Each number is 200 + 30 x the weight over its row's rms, rounded and kept within 0 to 999. Layers, rows and columns count from 0. The size before them is the row's rms in percent of the matrix's.

# layer 6 MLP up, 1600x320, rms 0.104, rows 1281-1289, columns 0-79
099,205,238,215,221,208,223,208,164,178,224,186,170,210,159,151,193,205,210,156,183,227,244,250,172,237,161,205,222,220,210,207,193,196,249,154,151,212,227,241,168,186,243,270,166,199,173,182,171,208,180,187,217,198,155,113,214,223,190,202,192,146,163,149,201,213,180,180,158,196,228,216,231,230,218,144,186,165,222,193,281
101,254,169,226,210,213,182,222,197,186,196,187,160,194,201,206,231,137,190,205,199,172,130,215,205,176,242,179,162,185,216,212,203,182,177,223,195,232,222,228,132,218,231,212,205,205,240,177,226,229,196,201,223,209,140,242,183,164,194,163,182,255,227,202,164,180,155,166,208,196,196,194,208,173,222,199,214,225,179,236,201
098,215,212,220,208,186,152,217,191,204,195,214,214,210,215,145,229,204,210,174,231,232,203,197,203,205,213,231,209,291,220,157,160,224,190,143,151,240,242,169,246,131,198,211,247,143,205,167,157,205,207,148,146,175,196,192,163,213,202,211,199,159,198,223,218,194,181,243,160,212,246,200,247,189,242,226,224,191,171,162,203
098,201,193,205,177,164,209,177,200,208,247,223,185,158,192,182,264,164,179,180,186,210,210,213,193,214,141,257,226,191,247,243,175,183,158,206,175,225,245,179,176,262,214,215,172,163,179,213,202,248,212,238,150,174,214,174,225,187,241,130,208,227,272,214,227,166,242,169,233,183,221,218,191,183,188,213,163,151,203,189,167
088,215,197,195,202,208,220,156,196,197,196,185,233,213,222,220,181,207,220,232,184,242,203,231,248,173,217,212,212,190,231,204,184,191,202,192,229,234,213,208,224,182,151,196,212,156,172,232,179,212,214,214,134,173,232,234,230,155,228,199,205,170,265,218,177,228,231,237,191,255,231,239,177,225,121,142,213,240,197,214,181
098,177,197,184,201,193,231,219,157,189,173,203,181,197,190,185,197,189,197,176,237,213,135,218,228,246,231,224,205,214,215,211,234,275,149,258,216,207,213,217,224,166,271,207,206,187,170,177,197,226,186,177,162,223,193,161,229,170,174,188,166,243,175,207,229,157,206,156,196,207,175,199,198,166,215,224,177,196,171,175,216
095,227,205,151,264,205,200,182,186,179,215,219,210,204,181,236,189,219,264,182,224,183,202,170,178,258,260,224,199,201,197,202,180,198,183,234,130,180,192,193,255,218,156,174,215,173,195,168,186,253,164,191,235,201,202,234,171,200,190,182,153,231,204,217,194,241,218,131,196,217,173,163,176,213,228,183,245,138,244,189,201
097,182,152,216,211,223,203,225,193,210,203,184,151,219,179,204,171,150,193,158,218,219,186,251,222,205,180,205,184,241,205,208,214,221,154,177,192,241,149,204,191,207,184,228,169,163,201,235,215,246,216,210,180,178,135,162,205,181,205,211,177,185,157,212,184,257,174,156,189,190,255,181,261,232,196,255,217,171,239,168,208
094,151,207,177,215,210,145,179,250,186,191,155,168,203,222,182,195,160,228,232,249,221,254,197,213,167,217,189,184,193,262,204,194,205,195,231,172,215,214,163,166,168,207,159,222,220,115,199,206,215,187,174,134,250,224,149,213,196,213,156,212,198,231,199,214,183,218,225,228,149,189,197,200,127,249,188,229,210,204,164,139
# layer 6 MLP down (transposed), 1600x320, rms 0.103, rows 1281-1288, columns 0-79
104,185,193,175,168,227,196,248,239,135,245,237,198,248,114,159,211,208,209,181,173,265,205,238,187,254,153,167,212,225,172,265,183,206,244,186,213,233,151,223,276,174,212,209,197,189,163,208,185,197,159,207,195,127,154,197,242,248,204,226,160,214,192,213,227,174,211,192,176,207,168,169,214,213,196,198,185,194,212,204,197
102,133,249,135,167,142,211,261,204,243,222,239,210,232,203,223,179,206,189,244,219,211,166,215,217,166,154,188,227,145,216,200,212,148,203,178,253,231,192,242,190,201,234,194,192,243,171,184,230,239,190,202,166,209,259,163,212,145,211,196,250,196,183,235,236,165,227,152,170,197,227,188,181,172,175,225,195,172,165,270,165
094,265,205,168,197,190,211,246,265,191,193,191,241,162,198,185,182,228,223,234,216,158,183,245,200,160,217,152,197,183,138,212,250,169,197,164,209,182,207,180,169,175,210,198,245,165,198,234,168,222,226,209,163,216,245,230,272,153,175,208,201,148,181,251,221,233,242,213,149,234,209,234,175,157,190,168,212,169,194,259,184
105,163,202,234,165,137,238,182,199,167,225,181,218,219,217,156,180,150,134,219,175,220,209,197,239,179,193,214,250,252,226,209,188,236,189,210,260,204,194,191,201,204,250,157,260,220,167,174,168,236,223,161,183,219,176,172,268,181,193,174,228,217,184,148,184,210,182,234,233,210,179,174,215,192,259,235,229,169,196,208,217
094,200,224,193,218,181,193,202,199,195,212,240,181,191,213,201,244,225,182,183,243,160,192,239,152,193,184,250,210,199,186,206,193,234,244,223,216,157,210,170,199,246,212,225,216,218,210,162,209,168,194,187,206,173,193,220,228,210,194,202,172,254,227,170,215,184,161,300,160,208,187,215,132,158,123,181,234,217,210,212,237
094,187,185,164,162,202,181,155,169,237,164,207,239,204,189,219,145,198,214,234,219,228,164,236,167,171,238,196,215,184,227,177,209,186,152,135,173,172,193,202,161,193,232,244,119,177,262,209,244,232,174,177,209,195,231,209,181,241,189,207,227,211,205,169,174,223,193,166,181,191,185,215,253,234,161,180,204,224,269,195,197
096,238,200,202,154,197,228,166,274,171,266,187,170,207,232,192,200,223,170,189,215,215,240,188,217,181,196,218,168,198,233,234,159,250,194,209,217,180,187,223,164,188,182,181,192,254,229,205,219,190,214,184,210,209,250,224,185,221,166,186,199,214,155,203,222,203,119,199,186,140,261,214,231,222,176,230,222,173,194,174,271
098,200,206,180,200,174,196,148,232,182,199,201,222,201,238,215,202,200,206,211,225,207,185,137,213,235,230,169,167,217,202,189,216,206,207,208,170,236,196,257,170,172,149,200,195,195,146,196,198,216,183,233,184,247,195,230,211,177,188,197,206,235,184,163,144,222,211,258,209,215,187,200,238,198,217,162,150,245,191,226,190